Each number is 500 + 50 x the weight over its row's rms, rounded and kept within 0 to 999. Layers, rows and columns count from 0. Numbers have three digits each. The size before them is the row's rms in percent of the matrix's.

# layer 4 MLP down, 96x384, rms 0.0763, rows 0-95, columns 192-255
098:545535487449519482508509539570466399475527597475455494466513610528490432487430513590464518496487419484524484484608596501499534429552536446514522493514395513512469495516496489581571577514520498
096:420492440478407443491443416563507506515549562487430466488553560520537559457418634534557514559556532540506555506485505502520493523516592478529524482560491465529562441524440483542521464475488497
101:487519488561547494558503468547511513533520573500549447486484444376457620490403521538500494501476558495544522464429527611429450504454535517453438528520546552508519475437567426546532534474510457
095:470531482594437585491539473446589545475571462488505444495552506494554531500501548478499615439490425566501385425549565563530530494457455544439469476464604531428474452432529549553516490466545451
106:455521409474532507540409512490458445507416496526544466427433563544583491538496505534538492538560436502470512547483525482548599454458527537540463523546542537466465504480549421474540443489454542
103:549453508407425406487484586556561548508520521427524559581556559516556475470476444556508543466575582482520483500415500533469516523594548521445486543500525493449477530507476492546473422484539457
095:565530464425461412561389515589494541503552444529562521432499549424507395555518504574551497389528494426519451464454454427432470393558528499597513483546588484522531551570496490496487459453441620
102:395441389463512542471516518509488440508554463519451484539478433463458550531455541496556419568545530516486520511538515463566481542563459380432485446571524427535497447473498484456534445423530475
094:494483535492515543478499420594526503588469530482450497511484518471513548582565423465490527595574490493536513580511569508554580509591486542484534592576567484590429502545537522446554505529391533
100:593402558414566495537440547506493444530505522451501542556447470519536508569500594478456505463474450585534562480507427554492472522509434549563456496430516479562413523549441530569412548521411478
098:540464533521503585473529387510525509510483487502418421414479444471439499563492512516558471562482506584501456426432515473518512443451540516442566535488502458572499550446544474534482480424516488
110:497539507442578502463530511391501416520466425506609485518552492612608535513558594480498447491516423484580554529420535502538514427385401437575507495545416494439536651548448509522444504481450515
100:512594516542525506521512466497547505538463608428452583452421487446581486492483456617501406538446457473479532559521472612521526436533513458450504484531451498551449501450466462450525509594507484
101:540545611544592640533463401385485474551487578508563567560628512423438516494515612481468447428465528528443459519520555591511549551529423478568518489485488478531519538512524409556386479515489392
100:424511527545451544504544448406600508500452389392465491565569585536549532546527453502425626485484386544507589553547471504565574457512553518495514530500514494502554579499562467438492545625441475
105:477538426529533534433507501423523539520483528500435525540454569439484526476572353440554521503479456437480604485441481504464544558438474518539545529564427587494553520466460506488545479498567468
099:469553529432597469435563497483539560445592549510578584512575475532433589510530606528426562509560474443514505531482525516551513426471585508534540437477448519454430449523448475511462492419540507
095:534513538516405530518507486550542538467518575510533456487484529517549438469464484488598501543552445477491484522436544483606531478523578531514558535454511485458488447498594445541576495557499498
103:487470625482534528508492487546515451469493571585489626499440516530494512444423476528514531490566607530488501547564526509472504494457479498484468520443540449485441530471459478574524505583485395
103:511532469464486528565412498429432493555550556487567480476557513467553545474514443481423539582494513464518535496540461506505544550418493472433403469530538450487461463546494429433494510530484608
099:529572570538496481469536503546523470431444467501468517482431547456561433515501451551481509466563523481459456442483552480536521400578494543462430544370605517463492468398489477546518453438451503
099:534540512472457523445407446487556512464485470364597459520504521512484523497477514511567424451505457574571449594500589499432440461506510526450533503483535414446484557559545524511500432400527449
102:440517598546462540498416521544493544564451450486528590504544485478518447461554554504491550512431550537476410484501558435454463472510418538502460587527472602522488484550528495439448433512547485
098:443492400497457548516494577496441419506533463490491506456477513467571461434439543484608465563486518518459453490571614471539571443438524463445518481433557482440498499518465551534549438463432519
101:431445435546458373460595528509530540547559456497437474447450536494519579494539445410461486471472554468425438511532499442415557542524503507533553444565442446385524409558547585498526529396441502
094:598483503541483504501432479474524481457517487546537525475443511507517441489428597441520428475470520453557519424523570548530501472519590490480517509469530517510365496575475492548543536475556533
115:510462528559479545592579509490437511520463542444491483621504494559567381508538516544552548557556513500442451586438534536500539454488470390471450539391480440459512488557520573410409441516462470
099:541614576501425378477524512494494423503415487490543517476514462585508483566487388487507583548534489499571542421559544620524509525591473519582594506506555486502469496499451541578548583479377507
096:487495526496434504570461599603526428501507570542444463472568560438514511454603515481452486550442425513543437543551494546453476537424475473562566549481502502541494463423430566486549518403479523
106:511471546455459566653574535432438439539469523391575542563578549408455464466579514489432460440463545475540466503463468462541498472554458492437524553445508523524609537523495591480447405543466565
103:529487436479485534476528540541473487493532574493592543519555459542430450576428470561547514508420511491519459537450420499577476548568568383455529542458455523488572429535494424461541484472575486
099:490474448445466476533444454487481546524573502545516460478464525410509544460518539448477444458482456464395420459422458517500389571506413484441496563581501500497484416493483569400464514547496487
103:425447521423531582588553556480577507452500555511528495473594496497471531554566492504428506557501569610530546522509382518535451513475488483511601392536507472463538485547490467533461484428491552
099:469444449495484416488466556471468538514529520461512552546510492551480501511484399497557498477575558485546402490516486532509528441494416594529439469572544493572481408482568468567457518518518570
100:478472443476461473504538517568529472522568519506533567410556452562480590571559476523462530577507408561599483556574512539501510565506598504512532488553448556474505540420367496440577585469443472
099:481467494441541449523502490577556478495554473398449448526400578467473553529459459522467453519442423517491426539527482495437482575541523421597503513554521593560456497563424554613477574465545549
100:470475513567477448538474482539464474463524376576525464471539559479492619487458504459531441550502508456560556537479481487521461492492473457444506554532577474438521528585458456514437500543499607
098:494400516506512370456492546515501556553551483500479480505522553442530489462497498548504489437541512488407512492476490533478478533568448569595536528497437461467509425483541520448521394481484484
099:507502440478473493542495480468553460456400522454471504482551470564519562440386333525449617511543565403538513452550568434568592477550460476537504524581538529442472508485526558425476532533447524
098:569473501576537545483476541418381481572437541425536515594428491536395430551477509427540553459457549553599571489525522522465466541423566493556468495513532535505472504524569544490427440483468497
104:470527470507525511481580551525496434447484516448547445499525501503525421449501453488609491454498502496437553507504504468479496463539497466437570466523553496527467457580493517508470598460462571
097:502488408595501502518399419493449441601554515496502562459552528441575523485409473502457458494505523503558419531433486453523502510469412515551565478517521529516445505494442456518549423518476520
091:485502470454584423434451572501463448474589484512478543466513493384616527573549521542495467455496565405493524473469586413537536477541474438485447488493560493502564531487480528461559464438496554
104:428511452384546494544488447531510535484518524492493422571517433517425530510424432527513462495518462525439525479499384449393481499468520466504532537460492464519590530573476598505492548530573435
096:444524482490458410422448525418479500523492616528508535430545474513527476475451537488456481493493451513433461558520520547493574504523533512524515589413472542409478476518471505509445428503515491
105:449501588465441401480502434537476440559528433545455533403534492532394574536461473497500439490482491475494500528500454485431557612427404591541540426500520477541475507429570524565461531402461473
096:420396461427546518483469544518526459551561500573565446533472543411526520498514523555503430485475507498535512478431386439503444496487552438529500438472562605524574525465530511476489427536478480
099:413450549475435497415530485528495538557527508507468543508500553491518555484459466512542463518487478399484514525520540543588499540430480522412543498492560499575469541545593537564557483534440525
099:516400467445440478537544453527415475447473565486590415585513376542482503472514506492447573495513533533489463464519550568424449477504449465438524463587488460497525502524389554490546547484448535
104:498506551411534483479434482467495564547457541467453544490480483502502476499500524501428445505511486487368489477518455532522528431589489538461580550490376566439427496559479455432482408505502406
101:514375527458415471476470444506417520480522480481460508458479414471446574619494568469431589475537504495456480440456444597571569571468439469488554418547437577587484415459540455489526455491602470
096:507459519519420485521506493479434611566608549603568466474523503433505540541514570393421521396513614532539531498467461518484599385410482429551596511468483535546530545445471406473479438398482547
100:533549465544459563529405489484574520470398592447417568587421545528502477570531455493500451561525520415506515482479400584435554583464554454528415514486471467382555509464580491570504611565466489
097:499483525496435435578463616457417465481557525479563466503580492467478578512463470538511476471499552419494502550451514458543465436430468503546482532416542475467563555473534523499480420594538539
101:536463607555488446497601592438517511452338431563543460542390444596548437495465474452592481484507443532531415515585552624453446466459456533472458456424510533466476510544493428507484481438489508
097:579528451512509562514483537459501546440584480453473519490548460452486513535496482489461564500467471503615397498465483555474493504507601506479510437463485598399440480500450508467523480558557436
104:568512491540489539416492526463426544493481539516431459461520524497472489545511548514419435562473451504584591535548458430440454571491396572519477487509540480572516411488453443490526577572550351
097:491566422507487512567464455486437507543445522515506457482372517417497553523526588460434463431591558580482520488487482449564470554506512621574476601540546545555532402442583524543474485485516476
098:507481536487565502514460449428452569549534473471438542486512559442474536511505504593524450451469489557537502457499461515530472486426541487460475419419509482599549513478462477527442483532515345
097:513594484576413467437490504406558515490601565522447436440569555512537601456466472480501482516557483402516576474542483580486468526483512459546487538498566576559485486451524442458471485410501549
102:608504536501447515524462444530427585427455469544579453448509427409536464468466498527508602458505535475540443495488470497471549423546485612480462549397616436519420497412569547484511413432473544
097:544513550624412556534459518455561446465496559549514480577493532526438481576544627587465603470526533555506542521499536452514442591466533520594430486430514537464480497475568453383534516454564376
106:560481450555503508478479492482545507553541547530557481519494567498568544506476495433560476420437492524521518412569617513518541518492476634546531459490481414522463541590567542617529505522519497
100:431494542478544480528495436447571496508512493553423534563447484501436463581482408452502424489451443557577580600550483520376497481416477456428510500506585571446502526476454534490491484437559518
096:482396479536483514464542543527440487582434450525610484506575520495409477528531494476493532520457425595564508468581531479599545555561544464575431457413550444559507476457551495533517585509484414
096:445539539473553456470504456517552521583425569484570431481440503430462409477510500419534467465535594528373515514463464546538496473613479497523512451459507481475444540533432503482513516422457489
097:492451466512558654556542472585438555456463404399403432477510558444550507578484522575443555562524548487518487520485492498557522586522454491466530458508510469510475503526480617538459544474557514
092:468494454570619618569494461470543475444432505475470613500492538571453472474516454477518544435544603548505448526455455546568448521400423409550508519497459486477576542535504489505490552525527441
097:446451456594392588488529549496431522539472448420454495682480485458528533507505487541488423494551522529505546497420472545553546499513481338472503461553527489489523551508547450515517515589478553
112:497518481499510472563555530532469375527499492517377381450505490542560553420599520532456524422568489465474574616487435510539513456421475492516582478479526575456590600585514532489419503396423544
101:514577462479477490445545576433505616523454441452480516528525475531484518531411561508480455566434460438572454593470496504535526538499527568396510492512574571436411459501438566462563466430575558
097:459539458506484501461436562474556551526513517520547561517446455565521480524496528393534430471544476551477507575446477439519473600454532424494427576522454580494456478469494513515498514578514406
099:437429540552399444453477524543453474485585434536547435499520487533471534511533478515470442472537553404501476501541412462570469440396509506502453412445516554492522532495575479512430558492493538
100:498446554429686570563489456518445416605441495490518599477493555526414409543457507459420496462546615506480483499483609494585500549540491480512478440477514423538516598486448573428485501513558463
102:461544553505537509423472457556454545459533568522497454526564593496518439559426415374610435426473559551422441523514494404548465559627570490475500538397456410497496386530503459428564517524563453
101:557635533491538568548613490481582476457477586528519463453466518511534464515450483559450548494577524402488619486489412513526467485580430544546445511525462451548485455424504528460590545455561450
099:460588549503573445569542481488567501489483503510464508401512483448393495548481534451456484469490574485498526477509550499501494450590483590511462462452540411479451530465425504525413467488522479
101:417452365551481505411541512558570528433488531536579459420465430539566482479481483486522560516548473582475466475462447491462395561555560511492522554462373477420587542497445466527530517506476501
108:532466435545410492535540502537507565449559443465496470415569427489438557443436524594461529507364522492543471462526535477570347485611509588547466494559515483441546456508547497516459484472451500
100:522474459501538542469440500552546488481500501451453483461525511415528577568542476541481455581454450467538538569565477501498550522565444580439430485595517496467506450455533481450477531568437544
100:517519587461544587458512549491520556509578413589563489488493454497471485450525550535453465530509448475591543583522523542532468432525514541502461412565467554460583507518603366615567490528444532
096:526527530515521537505495499492534499533575435574545492428555430515527527378582518527449432420522469451468522532529475466527518466555570546573561528568402491575520519539513549502516470551436451
102:539553548520609529464541582522493440520492588457490512572506454397477472504490476521522444473509468435445481625411543474431487565490553541488507379479576519576519518569485444398425483487588486
099:483513568554508484457478441448445535458454530452587490585489454494556460493518654476503519450543436590484515522446593484479517431492491422490526532519451559510487490503424505529494427542520473
106:401510410456548440543372539567604527515548532629538447505550453555481570537469609530481416487465509449490455528539541493480501485484504451478491541512506511570484455573535393406525526433482507
102:555497460505429415525485559550432452428502445527490514491440534559528395474539507540392428513421436434541517455528384441467475437518520522416484434479515477486398545453445507462425545510499496
097:512597479454524434435426523451460517559509480561585563436509465517489433508436613499457495445502457460531534420555450527515474516515570505498605470410563553573511487474455502447490492547481433
095:476503509473428534535520399592516538512579544537530534482512437430423474481550505462568481482546460427484549533517572486561562538487479452466528534528428518454494508441591459503472397504509475
102:495536530526567470553487376500478438494525550558412445500507566506501495476546437459558515522482529516559548594502508434448439473475537521525534423518520405498560549451589585482465531445463571
097:468453461553451562527413541423548493534499529575592624526428461534543435494569573572468439500422491484497494498558455460441437498538519508548463521458576446516441528526447462528522577439601467
098:491561494479596411516546453514556521491437506527525511562509529510483479505482484456614581547516433561450571524397425455499496442484563415548502516478569504580498511572468515444492440503514487
097:504497518494395484420457580507487456564529524436509437528440516383453501505602518574557480514507401480564488523547394523595537483498551495585524450484562503505553559556569568458559469584513583
093:524490416546480484514501497599525546459412481446432446455503504464449456513370493419471453522359499440434582520475527507401447517523535488508507596528415510467547487478431567443518502454461552
103:427520436568519516435434483563536558516474468425463545400480520468536454564518443513483559523467542476459395531535575460461501528473593507547524545540535404425545483527472537455575553524590406
098:508531460443473500584487542426605500514523510491506496581449506441454549536498469435461478477572559547559519349467563503499528573504503456520504485535457514546455486406571424470532508604423530
107:554582435430458560497482433527498525500454434505420583441424451524464377547428496392565575480427463559460448388539518565460513551537412561566508469509448541532432518508488488522548493577485516